Part of a small language model's weights: RMSNorm before each block.
Each number is 128 + 24 x the weight over its row's rms, rounded and kept within 0 to 255. Layers, rows and columns count from 0. Numbers have three digits each. The size before them is the row's rms in percent of the matrix's.

# q: layer 2 attention query, 160x160, rms 0.106, rows 104-127, columns 0-159
# k: layer 2 attention key, 160x160, rms 0.106, rows 104-127, columns 0-159
# v: layer 2 attention value, 160x160, rms 0.116, rows 96-114, columns 0-159
# o: layer 2 attention output (transposed), 160x160, rms 0.314, rows 96-113, columns 0-159
q104 088:137139107132134164124108132126114164121179155138109101108136108126154159135142104094120120130095110112119064098125088176127153142071130164151112127103163134123115169158093123134166178190175118097137178165125104131108142113132166116134126126146109141146138134134111095143113159128148160120127124124170137123152103123136126117120142112113124105122100150147122117148109081179147105114124159172125109137121113170115144147133131123128086139130124130081150097137107119176171144142173121
k104 094:099127131082177135177107147122140088116134153102092151157131131114140099135178083161129069137103137135104138147147142150103140152106131146135126134132144131130119133121180139135114114093091115095147116137141119161119121116090138086153103153145155092143148130148153145200118117123136127147124156119120128139121111142087112156092116124137098125135183164120112151114169137141133154159169093098201120173131130121108126133085124148143116135128115157156136141099166142121141148130118168
q105 095:117113110130113138170163143109112119083087164119086093128146160140107137130121123124142124130099149095102139128168139120151141115085127147137078155121108115158162164165073092139121120114154088132122134140150120144153153130106113118169092119077127120145101133091128110145104135143091132109098117148089053104152108117130111108086155122129119147147102123141118133112098121141190128127129167124148103146159119134110107110135134185113110149129113163122124095166162153158146113110112162
k105 099:101100094093138126172126134105162127153118129114136173110120125121126101166154115152152121112082133110144162137142123140125106111118143113167088160113046100188166105122146083116123125111083110116071135135155161130125112132079158155087113130103150102114101128118125121127138164137157116154148142109129136130105132165086154112119126145099128175120118136089098139141132100144138134170138109124160128127115163121146111153100105185139131132127138111139135123123146127104158104069112139
q106 099:096118140139141136098153120139144137113156111114147199163101114108137148117083137108089130083123143136137136122108111128111107132156133172092173118140128131106132084105135169109155088153105134100127160114098110120100076161104119167145143168124165118114140144133157126167100121127146053118142117092141148154131147151075150139155126131111134135139125190121113162162104144116070134129131115126135113132157152130135141103117127096106169146113148146153093145095103120133128150108111152
k106 090:132135140082123093119154113103153150117134149111171155137118119105139139111136133156138142103112108122118123150135139135154087121092134111111067122180117108129131116115128116135174131152109144096124151117116113102142146129162137139082130127157120103163118115156128105094081115127129107083120146132097124096152106143081156135147133151180098114157139154212156126121112098129134109108119137136108155129137150115110123121093194111135108180098103139125115163126134119118136129129084052
q107 087:148138143152120143127167145127154117153146098110151150156087129107125103146102093166126132171073105088137167136141158093120143132155121128122068063143127105149089168122084138117108145120143158145160096104132129110097072143122083120109091108102141134165091153139127155139174127135124152093106116120136076112158113150095141161132132125101135129165131125122136131119137147131117147127140114167092115133128132119188126132115139141162121130122133121161136102103114112118180157160092138
k107 091:141127139138157092148093119124123129154147125139150114140135124129150126139157083107148140149147161121177147109104138138120112124136158116097170124099191135116123145130129104104111152121125140148140113116121110147131116128157141138166148077150102153102134157157101129070129100108121148109171104138146132129116144131171144149143114168149115147126123104139154092179122131080112133165135178164119139125192066147159097085154138084183091136140154129130125079132147135116126118117140104
q108 106:136100123075169144083121154123118146058088130165114101123149107130147170139129150131100126125134129128113117148134129171154149135113102164139095142123071107121125144131176125151151139140126104084107148196110106105160155135115150119126171154089115152105120099120084116122115152127151128132164089157087089114124125137113112121096114161148128117175113144149144104087128078139156118110121129110145100160117118130142101113142136140117089115123142148151106120129122140179151126094135160
k108 101:179138142117142105131108165077165144126121136119153099137152140107158105124109091164138151127130167136143149137168148161091099119129153147100162101088158141115131170142172135100136114119123150160100116125132109176114138094138147134153126085125163094107137122090158122146089123094114158082134097123105134117130171099146177156125125173111155120140135131124165073133156169109112124116154106135164149132157121147174097146152127145152125159151111130125130133183117127121103124136142119
q109 089:149104104182131137202128111141147128141117151091118149160122133100136134157135137120093152108108114112103127104108120116121129109127110124121133113157167150137113097095103114075146139116115131117102142129081150108083128158117120085142127144086126061106132137143082150126136134089121135099172148129167107181135151154120148143168108126089144136174147178145129106112124131118148135130103104138132111115136139161111137132121190132119154136160102146123103102086066106133142137143144132
k109 110:132125142097139151111151130164103127172123106124091117140162096156121098153170147109125123121146166148121141137125095198142136102112139093121122139181107130113088107116104166124151138119132108111127094139112108128125144117157116102138112158100098126128151158146113161145160129139127115163117149119175154170154098132100112125122130132188112152119136128157082156127142138117141140159128115115083124132131090143081136153122105108147108125142187095093128101111151090139079163166176137
q110 107:132163143159124111128165133134141121172131165118117146115124097198114087089110132171130140136123151160145166138098137133091147139117114169117141083138050109098141114098125134137113127091104128129097128127098147093135084136134114121155142156143160137091117146158112145137106112101109089130147149105112161115145104149129117122142088128150131132155140148128098125150123130098129102152144103114083099164129159076151130121119093114126150145109159118146099124117100050107137159108147134
k110 123:139118156106111131116123141084136116146147136154114151094129112152106084176117151159123137100109110092106113137146149141152145120097125101087114141094094166110122064128094170163156134148169100123070148123148119116117098130137126153144134136138124118159108085104109145138108132140132149105095107098176120118130162133118117072151105135117085105153150115159117174104132115123186136122082126124141128133127156110124156114137127155118119142152175142067125150116149145132090099126103155
q111 101:104128150124131120163096119151164201155117137123149149129149148157168111123153102110104151137134083191110134114133090135087115120143137109109102131155158102073134156128167132124101130121118161088161116116117134087083156132133164127147164161121100157104120104130131121120119139123138127107129098169118144128125148139133165115118148090121160167158126090118139101153135140145114160145128134136184120129132070099133162142128143123134117087103110108124171129132112142157137151168178152
k111 106:171121124123142172108119178135131103137110118132137180098121112091161151111161133133116152141126146095136139135153122168158175137121113093140157158139131130127144143138140109119133136114163134146119128166175149137150086160132122163127154115109143114101100156120123138134140147121144157184141097119138129107119123138087137124173119087102155144097124159106174144094094102067165102145120174142117101122173192160104126105137135101123128146110078126118107150130100156116169135128113130
q112 108:116146136174094169119151103140161138161126106096162113148108122150124130114144148114126076108108132139145132136086152101121144134138101152191141132108146139110104115115102099120135145135138144112169137125138112120120099117129125153109110119117152107164133142128132081083110081138090081123158135130106129123138133081110148092112109174108083102146126115115108147113109161158121091109118148153160134114049106122155119113161105155172159102116098147161094140089111139128103155126167140
k112 098:100130153100137090111097119133112105100168147128112144141133126121143152154159118163172090087113116149099131123125168131083128104162116147140130110135160159126155166152159129134119153086138107136130151112088147136116106104144167154113078124109151154168095121177165105115116156101139149110095136142098098138124141123083143135119143116135122156115126097132122134152104165164113138146135136123161120086125147129133122119089185154146124091155133119105131136132112170141186171080095158
q113 094:120158140117103126164138123097130105122162106165142132164186159140127148155136126120090110127118120127117135132135115114153134130104107123120097121124093129135114143101098102074161145136115164118143122150117152147144129110125084131144106111120114118138078154082149114116148091118147151106102112127088121135131072100123162108097157136116122102127105127189136157175127117122104143120109138133130125161168120194126130139134162177135111149165144113107107117196139185119135081162101139
k113 094:121115113138137170134120110082130156156138108151122106142107131105109119164152103179129144164131128149118163161118079145106103139137155133154128128130150093143102137130121082132113105079126109086090105068106120067107106101126127119121179113094146142122115125116145124133105155104132143141147146124134123098149131126143132186122157096143118164100154152164113132129123129087138118145168104115112148101145121136108139108121140095119110124146054132140134215141139131141168140141129152
q114 099:075128128134167133119148116122124072136116127112135148172140133111105103104153170111116106145166141129152130125150082137121157126087162124096126098138112117113140115125151119140130111158105095172141180100131144144081118115100133110131143145122141112129086167084127122145119073135160105165142120120097183149157157129144123128103077106134146146143110105161132102122103166119111120099135144131139106127130120090130118101059133112134111119126096139082090124083122074096107118126106133
k114 106:144117145136138115155136140140126134122047153095115119145109095159143082146141134139100112134096092144099164094180162134170091184113089110103152114111094122098145134150123094116109148127127094148128137146086164081100125174112123137090104148123150128100164115113101119130128165118147151099151135111149138132171171092123114109129140115123128133123106120158133133145130119142131107087077134084072104139133161112119126103167129110140118146110105100138117127149150114155152103135141153
q115 093:106122136153167096122102086164132147110155096126101117125147082140187124119148101137135149144155114107134176143127116081086073153097150123152123128131157141143117132094167096116122136086107135098088108109121148159104192163098104112130129147098143093105112130080088122129155142146090151148102131124096105157134136118094109154140149140135136129146158102109114122132160133071111147127119103158149123169123150105201142119130142156135134130128099153139109116110128145121147129133128129
k115 106:102114145092117077142107154099132135164119123128123090114167131132155162122126162078109126157093098152126114140116155142120112145109109116079102171128121123107127071120157159110117153181124103139108142122131098131154075104112119110154127201125130100129146138101120113124161091098108126123072144142141116116111140099119138132107116150141133155142107118125127129113131144129111132155087149137091113134106132101136120070095165146144096151187132169103129073141129104132126118164133142
q116 095:097143140118118136134123146126133071129080113096127113135121072165120131084132128128101161138093134137095139163095168166112113131173153107116136136129107109114132113115128129187121105101111100142134086087152117127106141140063158117134133132122151139142126132163093158153151112129151128094090174153106109123134125135134107141108140180145109135106142082070094132092151117129110094113144125160134117122105136108136147124112174156158162158128122146135150142085116163167121156094146137
k116 093:121122111107128072143116086125107132130189118099138140067135123127138141176113161124097110160114108092115150134113116087145152140112158133131141123108131110117138104089079113112106095141144142136119117172134142142122121089181126130113101124143155154138131131097118108098105133145131160157091106160113115140102113140086107081134122097132177117134122126127122128113109128122138059141107106112113146153159157097148133126128076132155125071139122167108151130091089168120126094114091120
q117 107:155106163092125108192111124113107103095090127167113096105112150097157104114121081128136154189113076151140113119120129095131090156122120141112109109120123137117165156131130123138128087101143153200126083116139115173149115179141112098138114127106119158142150120108176135143122119150106128101156139141136116090128163145118152131125145153165113096135139160117130142134121141126148150110166122135143103137123161073155103146154123159134171137101137116129139140140113109161098100150118174
k117 117:130108130130150132140141147161122100101118129128121157155125117189117100117108133135116123112154111105107113137107130134179148090107086082131107139098066111130142114114113143121163127182157116103106138144136138060158128107130122108157117143104087172131087124126136111117098113137173123136102132133103133114083145142127110092151109093119096127127131106119142112120091077120131108117105106134118172139165180152095128096101139152127154140129105146108120135117126064139083075107152135
q118 110:123122119158144113141122112143137089142129147081107136129148100089119101074137151138117110185128149147137132139122141134162139134163108180130144168156179105105099121107125141100083117108105101130157118157160113120133093114080131096114122103102127131068125130106093086154140069067123131095124122152148141167165168140094133168097092149141146146149156116124116100145131165132134131143139114113158147116118142104165127130141164146124168138155124164107142100122129114110155126131134136
k118 103:132112124117132159147123113147149126080128098174127118100134138178116136144161131142131131090147081109115134153076132132144129132129112132104132105090106121175118138155080122151140151117143130123115145134097117113117141109109112156060121189119121138151157182152132101153098136105128111164106103132135112091154159097146109134132144097178141157113086142161151145115141106134130107114105151111122087154118124124113139169155120073142097147109125117107102106129118167114074134135164077
q119 100:143127165133170139167127101103138155111126172117124131133112094122141137139120143187177162126129093153162103145131121114154151077098134173120104146144081151159111151202124107151129147138074129138138152148132090109116163127115142104150132091092155120139094117173104122114111085117144116132152129158143120081144121119141124180159094170154081112170117116161141154109138105136106145116097158126135113148151141119088154119119159149090125101122121125125136120112126133116117136145124139
k119 098:150113153100093108141121062137114107129139156141109113142123071173129123122131112120119146162191119125136145128127084135090125136132157138121106111131138121081161136115156185136119135141122125142106128144170169156119150155129136133161117078132113161135099125118111116137150122107094136118086121113104122173171106132132094116107101122134145143103141121144078191150130148118127101117098125109182120125132138120161118119105089125110115136086128151145101071150143170102112095123130172
q120 107:098119090108147113130109162095182124105125158148129129151156135116109160076126094123168141131128157141141129122120122116118090119073158126130150144128094135161106136148118106112109125134082113148102147137104149137136114123129137098124117078127129122128174171146130173158131161123072151178174137174165160105139095125137146126103086166114141103100116136124079128109162117107125124105154140149120134146148135163140099132129145098131144123129089121161111105081089157121129112101175144
k120 105:137116124147143130153203106142091113170116120138171157146152136141134115132113153098116166109132113112142120098132141127140156164149107076144124073114142140101119098143156136119177141184121114143148125099157159092149153119120158126108122111147135125140136085158147136113139106095167161115120124101150141113135113141138134098143099147146147129173115128179166090124118153135124119171146128117133141089115069103113168101097086137087131142179151135141135124118170106127162142124127117
q121 097:122170109140174111129113096134098129155204094118109114108101128156145118150138089106129127093120123152162132143181115110152136090107140171138118156117132129147154113097126110146158113096125135133133115125113134119142122125126126126137113168115102086146097101095096114088140106126118128141164116121134100160148080089111101175125136146092122145150130140108129121111188138087144083100118144183118126110160174164138112134131147103161162109158110140144124103147175113104151108120125163
k121 118:125103118118171159119090138117115124139126148118139119123113124174117116106159129109114201106093112094075094109125112153133159150133134124141151110129113089111086140132141174117162139160171118147153181149144105081145137136130175120099131112132129142121094154153130113140169117138181166105132163113152094137111115106092182142140169099121134135145110126113177125106153082100146143133133138104126136101104137140104137147111136132088118157119086097096114120127165109137133115122142092
q122 101:163170159141102172161088114108101124160108163117118100136163098134122118113111136139121088103153150131116124121115104167157142134139117161122102127145117156180163125167137104118099135127169118116137115112189145105158129124145094137092075113092179113106130113121154110117121111082166158106079087143137120099176108155136128158117139173126131127134110134095147115136135089126146110146135113137166109116132101155118108152118153122098154120126135131093134137135117145154110130129144053
k122 108:127162150133171152139130122134139100122104130160153156162149132129152102106132122129130151108098155110111132186114116095152142091126145175144175116140186122121120166115066153073147139139145132135136082131162128103116100116143136172162104136107121110121161087140110089117152117107129142161109162119136166146118125131128130156114151101107180155106143117110089144130119128140122096158121150158160158127128105125171163110110113124179134135075155122108141147148120106098148107163144107
q123 099:103126095147094098169113151118160115156147154105139136163138105099107104141122165132133175134122141194135157139130113127132139118125127169122134130113140107140119156125115133110149107083144155099146147129130100097115099142107105118145127082100102139133108126148180089114131085112144179144141142099123126165116148126122114142112165120120141137123116155103165138131094148112114111131086122174135184144111128151144104148155133124103131131184107098122114124059115094166155113147190099
k123 099:083092122110106149131144131090186138119096149118140126119131169149123121139166146135157127146160126115094136090154086169127156120109141145112134113144106123099081147116145129127102112172122124150127142130083155194150110169116140111121086141093118126169122100153120134119136141133133149074104136146112178111126116135126100089124166140139143140125153141154109136132141115180101114154132114147170136110106154171091088138162127137159116160099074156113162112120150117146104127093145129
q124 100:163119109137142128139113170102111148133093115147141122167113150141167116119116083158132129148186090153114122153171115133140127154173129103086125108126118139130110180122110122154120124168156141110137110133139115147148131036137109117127146129135111113179172153135130126143096131181125137133166122108081121153156131110122125106132127109163133106171096133157169166134121131115119129127128129138109119162075125163107120119119137153159102191116137134118149088116108108084140161143130131
k124 101:121129164182096121140141123147082189124135118133127099143145112109147135107119095106114139120114119053114133108107117129117144123153113098122145129130141112114125131141179130128096170148124144111131087101158134153145178145173090111148090114113129125142125111108141126168096130137132139148155132143150158174153115092133154168139143118087126141116129148097113111141125110127089154108139115074171154095124075181150158119140162146155106118137135096128141162121126156169157168102133129
q125 100:148142125063157138086107134112120179142169103134126110108154160155121167087137119118129124112155090138159140131115108113123176093119138108096116136143094124079135149151106140131140086105165131136157101117126146116152151109124157148110097152106118131133090141142151095115081091089146116126173134128151105125159100171136142118123154116159133162130149134183153151148086092171164132143159126102114176119128155131103131156132136117118153124158128130128135153144124169126106073114135120
k125 115:111171158153083121128153120093110159110160118136118112164135180117151135140137153156138126145151157142113108122137154133101098137104114151152132146136160132107147136118122134123105126142088139079115169149112105163121130142117118131166102108159126124130115136109100151141107144115049104090077119122113118135161138120180132141112171161116112136080156113120135161142128193135134148133120150147130115095080129145172094135154130174141194123147132148150145153115125137151134174132116142
q126 097:107160109097136112119094068114129146156136099128126108107144128154130170123147121147129119164150107124159129149128132126104132111112147138144144130096160138134132154124100089108135120104156107156164150147141157112115149133123159155110126089149143107059174154147137163106066143122157124160159141168121104098116131124126111138160142120139102115125109114145133144128097127145160107184119167189116138159133119129079101140160149115086147149082125143132153108132085183167132102133134108
k126 103:160165161090141144160098103089116122145116130125165168130123128089090088140153135135099154146148137124171143072113127103132165123182128121077146075131155095149135118107120144152120109152177135131129136089149148147128125140120133116122137131107148118163145153138136158158153127136125142106155105097123117147138108214155160105136092123093152159128134141116153133138094094113117151146105120104152082121149111164134137183114119145125115138136112106106097101094130145129149155119147102
q127 096:195122167122124121066094103153137140125160142153161132135125131139093143126168138105110112069142123115141128141150147135098060102145138146089126137119100167126121130138049154112115146149129142135067147128152165141118175113148135123153164094144140147152130089140128091081103124153128121123111144144133181125137145102159121138106119114153141124123131170104138114122164125085124119163107093148131153083141148122119125116091123099149137134117139150137120135116129143116132148103085143
k127 093:091147156161152122138129134115128122128102094119138078116135106082154125100095146119145126203121124184125115124105120072087133107127148134139141142160137083159150163118140115130100148141096136170117120148109114162161150152149150095123102115119149157127172169125153155101137125073128090152148106094095127137125125097127102173145160071109095107123139128127118151127109137115127131172162132100130153139126120094151102163137133152088127136143115132140133105110122111119137158099159097
v96 093:081128122136139109132092102114080130151131109163068135165136155114103178116130155160193106100103143123172156148114119123119154119190142146109154113183168115119106089114146137155156140111129134164102123120161132125129128123135115109127128126151134107110126166152139144095137112126139169142106103120139132139122132129151128112130105132122112088101143154155158137104112144108097122142123153113141126123157162128118137172128138090132135138139124174110106114161100140176096061135170078
o96 080:168084110170136092086133099079144073133152097165126164117103124101075132136105155122159158157112086072095113109104138177108121113140132119168120119147101122105138148125117116131104123126155129128092120101144119126139140136106168111121110111137131109142167112100116122170075091122149160106149133143149140110167168189100117166073140138142129129150129144143112137107130139140163131116132105137140132111166165164127093135158120115116161102119119151133116108162117128144107120118144132
v97 086:140124126152147105066131136123128106134119100149097148147149134148083145145127136109141087131169077123112150096163094103121134161107095115117118081095091135101135162105135123159152119123120122176129123131146122129137160101097085132114166174101123117122112148094164137136156083114142130128143168115110150138123128085163107116088171159161145130130151125098158159154155108131111134129122079164129154118121115089132121112124088125157132139127091115148127149101154150164121153063128115
o97 083:133118153100136096118148083133126141087136160113125148111141118165134088150148115125166112164116098113099188120134150151086117118161127126112108113118136131107118161171135148157085132130141131113136137127091100152090136087142163112154150127104104083103119131163146142123093174118122123116154099173120081140086102128091106141117131113132105104164129113094128114141111135100145147119151134128171118147130128070075149134136162146106110149101076091120124082117133150108147139125101095
v98 092:116119140138132137125114166125084153156105144125113119156101098124147113126167132141141123099118131089157106109122125155197087149103154133112124124101124109147110129111083145152127148147098109077149092126117126125158102172141101149113124145123141132075145150133148127122097139131140172099120104093119085146105169112115152084143108121111141147137130121135148135142170132138099134142156151100133162114081099131144125093151053207120145099127131111155140157081126122109125099125141132
o98 092:142111124116111099180143121152118167108113143123110114117156114138097162132053121142125120156117141166127118131132118106096098127100080151127123131126151146127162133117132119114137141086167115132127170145117091127104153126102129111139070105139159140096184110098141118163167142135120111113078119143110136152082091132141147139115092129135091122125130105144133133142149127135114147110115151164102113155123127143151171170138079199079120152128137141122183138139154117131109134176108129
v99 093:125151129132104111147113149117114153121078155104121091091161108111126123105116096073093080088150194131105108147122129117099118114157173125092146144124129112111143136103143107192133162105147140159112104103138131131137136110164139096157148115146152146133128103135100111140085108113116097179098183088134142131136118140090140109177123101149120132126089143096132163126098131103121128130085129112122140112184133118130148100129170124140144130127110162080158131159136153140148139132119126
o99 084:083158147138141155101162121137145114170125119172142127140105144145117088123139115189141163111110074106166117130141139095150167153148107162127115130190109108146101158122103118113104125137114140111100168152119140130099086157173138120105149122126154120145128129097156174123175128120129151163139092151137117154154096146118158142171078122111144140150124132124109118098150135087156141111134157147102145176131158109124131126111134073141124100172138115167119104132121115097115137103104116
v100 095:113083142094128104166161119121105176143068114138108150128171176143102135187130145097119128155130135129158130136119128151136191105167172118176145136136119102159117074119113162112102134118150135127084154101144118118123106100154115092093110121149127115138143130125131101110187141150126139101121127134144116159077127096156140120123125106164115105115136117135125153083105130158099127098141137152086136122148142117122146094157117105118135134136118141147129104171108146106176103128114169
o100 092:179147125123110136088080150096147144120126114114129126106137144116114127149100105063135103127172124101158081127136100135126180128139114094115084129144115149070118108118129102176099149103125088091081110160112140109153160110159175116134163093104118137102117180119163091111121112111107131126097146117153123104127142139146143166112131145136159104111096162116123137150134123121145082125161131113132118153092137173135111141155139123132145097130164126122101140108148177125145122102103111
v101 087:096150157165122077118127088135122104152125101126096121133152117142146124110104102123119152102142149067121143144138140119101116142140140156155170131097098138123100118099124075098154101127080139114089164111120129097167163126122056141148189133084135132126125140088106107111094133127152156140133136128131131129095114106119184116139129103117114106173143123113110130097160126141100145118117133084173161124137110132172107132159117153157129146090126101138105112136121120145100094156120092
o101 088:091129165132138161144147169121130144127157121146119121108087120140099122096080131106139118152123114098134125122122116103150131126086118122103144145138139101076124158181082121089134142102132120142125152089159114133125146142133169127177123093114114092079128142092071129125123102131128116090120115163135093129157138101145076125122134132089152111139125128122105112136100144140131183079109157120138098140132139126106119128188144128115153113130070132106160063107107100139115136126092148
v102 093:139128089164127132143149144140133162132135145128160120212114146125128130135108115146079129113129112158141136089098112134105109140126094153156110078126128132082094121124111110171129153125089132144112138140158145147099135171105141113095092086121108114134120117099105126141131167152100096120124158166144133114145172198161156113133137132111136117152183139140134087131143130103101093137117130140140144113094148076119160103133123123116118121099123125075127139108078104153112146080133135
o102 089:109119138130162114161136106122155073093175154132124119169116119119120116111091143113130118145129166152107110134153143101107126154150157102138153135128158181112129109111133097130091119091076096130103130114144139128129113152126130108162132164122159170091149144138112107156081177139089126138191159138111127163153105093102123155135092163122141107160135147102128148147127100157127139116175159164153149150116129156143101087102096102113135150103152123118123132171157123119130120111168150
v103 094:108144178122105127124136128171107097119169144137163122133150126156125132138123146145131126121103126140176158130153068121181167117122135132155124158134133128131127136158141086112117106099173107144144171101142126134151136113110138087110138123152116142109130136131141158100107118130093101145144123132125125136129073167128117136135119111091130124112122090089155140073122087179115149122120139152109103098116155136127037122126118086182130145122103143156114137121077174133119091121160141
o103 085:160136125134111126111144115126161124120152124119122111086122091145160171112138114111112134134149086086094106125171131128136129118161130138116165144088141141116146157115122140157139121133109102130089095096113116131157142068142137134104163152118092133073112109176093089124129130089170131174147128080167139146126145133114119112134163135149107136139139114131137099157097107078141121124109124097130188179129099130103160166165147131128143110143153145102094150087123093150142105094115142
v104 097:153146134146127099128134127139095140094154144114101129127146141153118098151122102147172140072160094131150171094154162111149123143096090106132111165147096081150089148141150146139121113096110139117131086123107101146166117124101136171082144098144118098163134153112082097131134115150161161112098138137128083127124130130128108160164135155126122121164127133123146110117177128190171144122106098134158131138126127124157130167151115164118127156148143160097146139119161167117121159092141099
o104 089:162121120127121163104134127170091184094139111116120091117136153128116111136155105151121161171114132157086095113112099157153159110110108122095138130113132100156108086117126135096144150152116107130119173099099148128137163146126147119174104084090122126075108070142131099098104137122119140146114162158106107157097119127104153110127146116167121136139166115128140113103078103069162115125128145157117096094105171110120135144115087136111107146159153101142136155141135136129139113128161104
v105 096:129135116130113148172154133143108158113104131139147123087153120134073098133116177117119113122128150137139140134163145187108147101161120104098159117130121112114109119111079103113146125096134104116115091169108116148150119100119167167120114108055123072116085121142096105143101104126171165159148098136128161114137082129109116147066116134147160127153145134124138168117138128151089140093118121150115095145129142127141118152140125124153140113114164122109105163176094096123118108140151105
o105 088:130164117104117133087167131166100131113101110122165132146139128099143124154111147126161132112092139138100089150184129146114133149109097171121097161119088129127146146145155111134155122149110159097118121129132130132120151149172148137109170109119124137163077125142122132125101097138149112098100150131112104086149172139119157089130156121127066141090127136120102157143095124115095144164082145120093132137110128130100130137113103121050101085084155099119112143113146132160090141115135112
v106 094:101138126125128110069127154134126110125145108120171134153110116159152131077122097131120149145114143121177125121101111157108096119132091172133106128085126102121153144153100166177087119142127105107099129139074085149092109103115095139132141154161125106113134143131114183143121121126122117094119145148109145161131143132142114092131089154133134098180123128167145129142097160115113145126127145143112211098102106130146159148103117113118154132156143174146135104129147119092147090087135134
o106 088:143131131119137091152127139152132133128124185132095124143128162079088098126150116157135123144091127160097160122143157106112113133129122151122138116144129165140143113135081127086101114140124078129088134087120110130155136113113115150138094133101142137131138087101122103116129122085092151142099116101151120174155104138117140130156121118143191126149107162136130108114104105101094092136150101074138112112128098134159106136139098128105124100154093163145113120140072102101110196170145164
v107 096:108148122108142128127145147181083116095154132132115160106137126105147127121113116109132178134136074198100140127140124146133110120146145103105142130144145111109103127110142127104105153116130145104147159089120145157110127124160150163121151132108135131181137152134101143126132132141150151121140131108100103109079184137123149121130081134107098161110148127136170100104137128184152134114113117158106114148148104139163111103198145102164088110121128156160097157158162178142119150122168111
o107 094:154143106115120170108107090139096124151107142116115106107141126133108125128139119115123141136125090157121106085091124161078138116140150096195179153117095107119142109104122146138154141130146104123102168137108165170101131104129161131141137094137114130108117106178125105110169154144079159153114154107101171125132163120126119090157128120140172177106139105136154107150122152160174130140126138138160142151107154106109129131154126117092105126150140149092172101134133123121125093092148076
v108 089:113129131168134161121129142118125151109119088134102133106090142125160136171131084143117116154118122132154112111187096125139138112112117114106121141159140109083113095152124160086129113130122135109127170098141152135081125120112152097173165103121130136103128132123127164107090127117071118113191119119114162116118105134114128111140136075126079097091125112126091127094120152111106104105130079091135163178164116091147114157103113121139193111149104134126132119123144101154110116101109119
o108 084:100104166141122135108144129118143130154107125130099136119167121074113099148131161127114120085161091168147136150108121124142110154122135117120122151095157124103129146115124096117097169086146118104091123154162105148128091127102134165069118135087129128104113145120117148125102132112138150126104129116130105141106110114110099131120143105088152193199151068092115104137118173164144101123128102120140146116149143089107121114110153121087144081118111172128108162126097141119159141105141155
v109 088:157114087133118097154105138143121123129087129116163098154099186128146116114168176156169112115157133162096139138077143143124072119151117124109115137098108151142114127105114138120115103105130145143136124134171163101168132178096153133135147123150116074126143170121175143108096127080133141123157121123094141116152125103143158120113100135107105126126134136134118163116118126166138161134129134109157111103134105165117078150097117101106166125161108141106120116140131063128132124128111071
o109 087:151123106114099093161124102092121160151123088158125146159131113117141119159109097135124104151128140126121156129130130084073136165123154114172167105121112145152123090133123126147117127142101109157107142114152137142105101115189146130148150133128147076181125142140130108147152129175184110129133154133166078086149133147114089122102165120148104114143133119158116140140146107131132120151119118134141085136137142117138125117117132145153091107150145179172112060087133144130099128153084159
v110 097:114158081097116141126112124150152151158112136123116130086119086151178104195128109133134135104130172125123115096133125127122115152152126106127126136102124164100162107104135178116130172065114098146168110113166124155087130125122172117145130118133134154096111110113146069124094097129179144100124118139098111128116151115194123126146117125138170166155145116131137094133158151104125106146164141131161112165090131130125112135161148108137148118120141120136103151138157155118121140077137147
o110 094:093112138124124079136113132156103163171114095140093123095140136178111107113149115103115168116116136136102127149111134126105082137100130092109158149120104155109126140125087134096117132111125140125096146128137109177119078145123132119126139148146137127101127073102141149126092135102099157142111117152147131085117140110128135132139107093142166137106132106134119134129165104159174120160135091139126108134148146111136139079123086121129076150128147078167153119208135141150121106189148104
v111 102:133151137128097109089118150111136114129127121141140078143128163124109138141140131108118130143174098090125130121133156107119157102101140141128124182091102148120139158165139142165080097102116151118110132131148152102139119118116120110132101160114149122138132189100124113082141128192079094092146091079123105123149157152114146086164139121123115125164144147149117132161150156127183120086105121156164135117109132132101106134100110144117119098151141121128113097110124108178150125175079147
o111 103:153119104102099124149136151128135142120153126128142123098151146095118170104110086148064093112099158113169131119155167130157131149145145141167135125099122104138095116135101115085117183131123143148175138143149153101132126104128095146132143096129161087084123158136162110117133145103131115120124064166110131111118051132091107175114120171133154103115119136131129112125101143121120104144143171139092102103152125121109097164158141098133144130130146131146103123087118122104136142110171115
v112 088:096130143160173107193130152113164118114109129103145142100126120126111115120096137205129150143117200129103129141134126098110147122164135160099128116124112149094140119120153138106159179162119121103132137134121175126112104110177137114126151143158176084116151123135131119110123116156171085113161140127100137113103152137113133154113175135137090108131165167127170130123148114083124134114107136179144167158110155163128155136116120129113118120107116113118106133155125148121143095094157123
o112 087:116125102104112137154122113147129124170148105128118115123145117138115136129120138155101146106129195143117137112100123138122124133118133142109154139200166109175123155109114124102115140124120199105149112118182103143155118104115145123150111140100112136134154102108184143139106110107129146139097153154125145164160103153106142157134145099080164137085052130150120146126089141162083131147106108097135117148149116127092136116100155154129116128137102100131125104131128190122127081165128134
v113 106:119128117155133146116117178118134120145134140120141147149128121158122125102143137162144160133111140137184130163146114154126132121138110079131134119116121049093096188121109178120135101168150083131122102113127108128130112113102115122132110104155118102161091109123114180166129112169117101116189114156114103143136128138131109139128123145083141158118140127147097091128135160170138105109139084132145109090145171112132094130114086110150150143120107152126183109163109105146092154106119139
o113 096:160115128169153109123116085109125175115145141109139093150130117117147104150201167121148119156122125130136122149164114082155148142113152143134121145110148182114166153086149071126156144157143129125147164112161148145107127090141149070145119096134123180106132111099136115109102135116175106138138113135163139129130152136125122159131137107167142129118118124132140136105100117100128138121139124113102161112116091094148129138161101128084114134162123155130137153071117152143093155145182161
v114 094:110164130066145136135125160173096158107079096098132159112144132145128135143135131152150109146173110118145146157152147112143136133108107095131133127115191138153100138090096141164111134099145140149108142079148094139145105125090140149114107118125115140136168145108100138110112116115150146154138140092124115119121142176159102109110164115134186164140141152123109105156110125137096163100105116121115136124088161192114100095113151130162101118125096143161133157093097125122125129086151125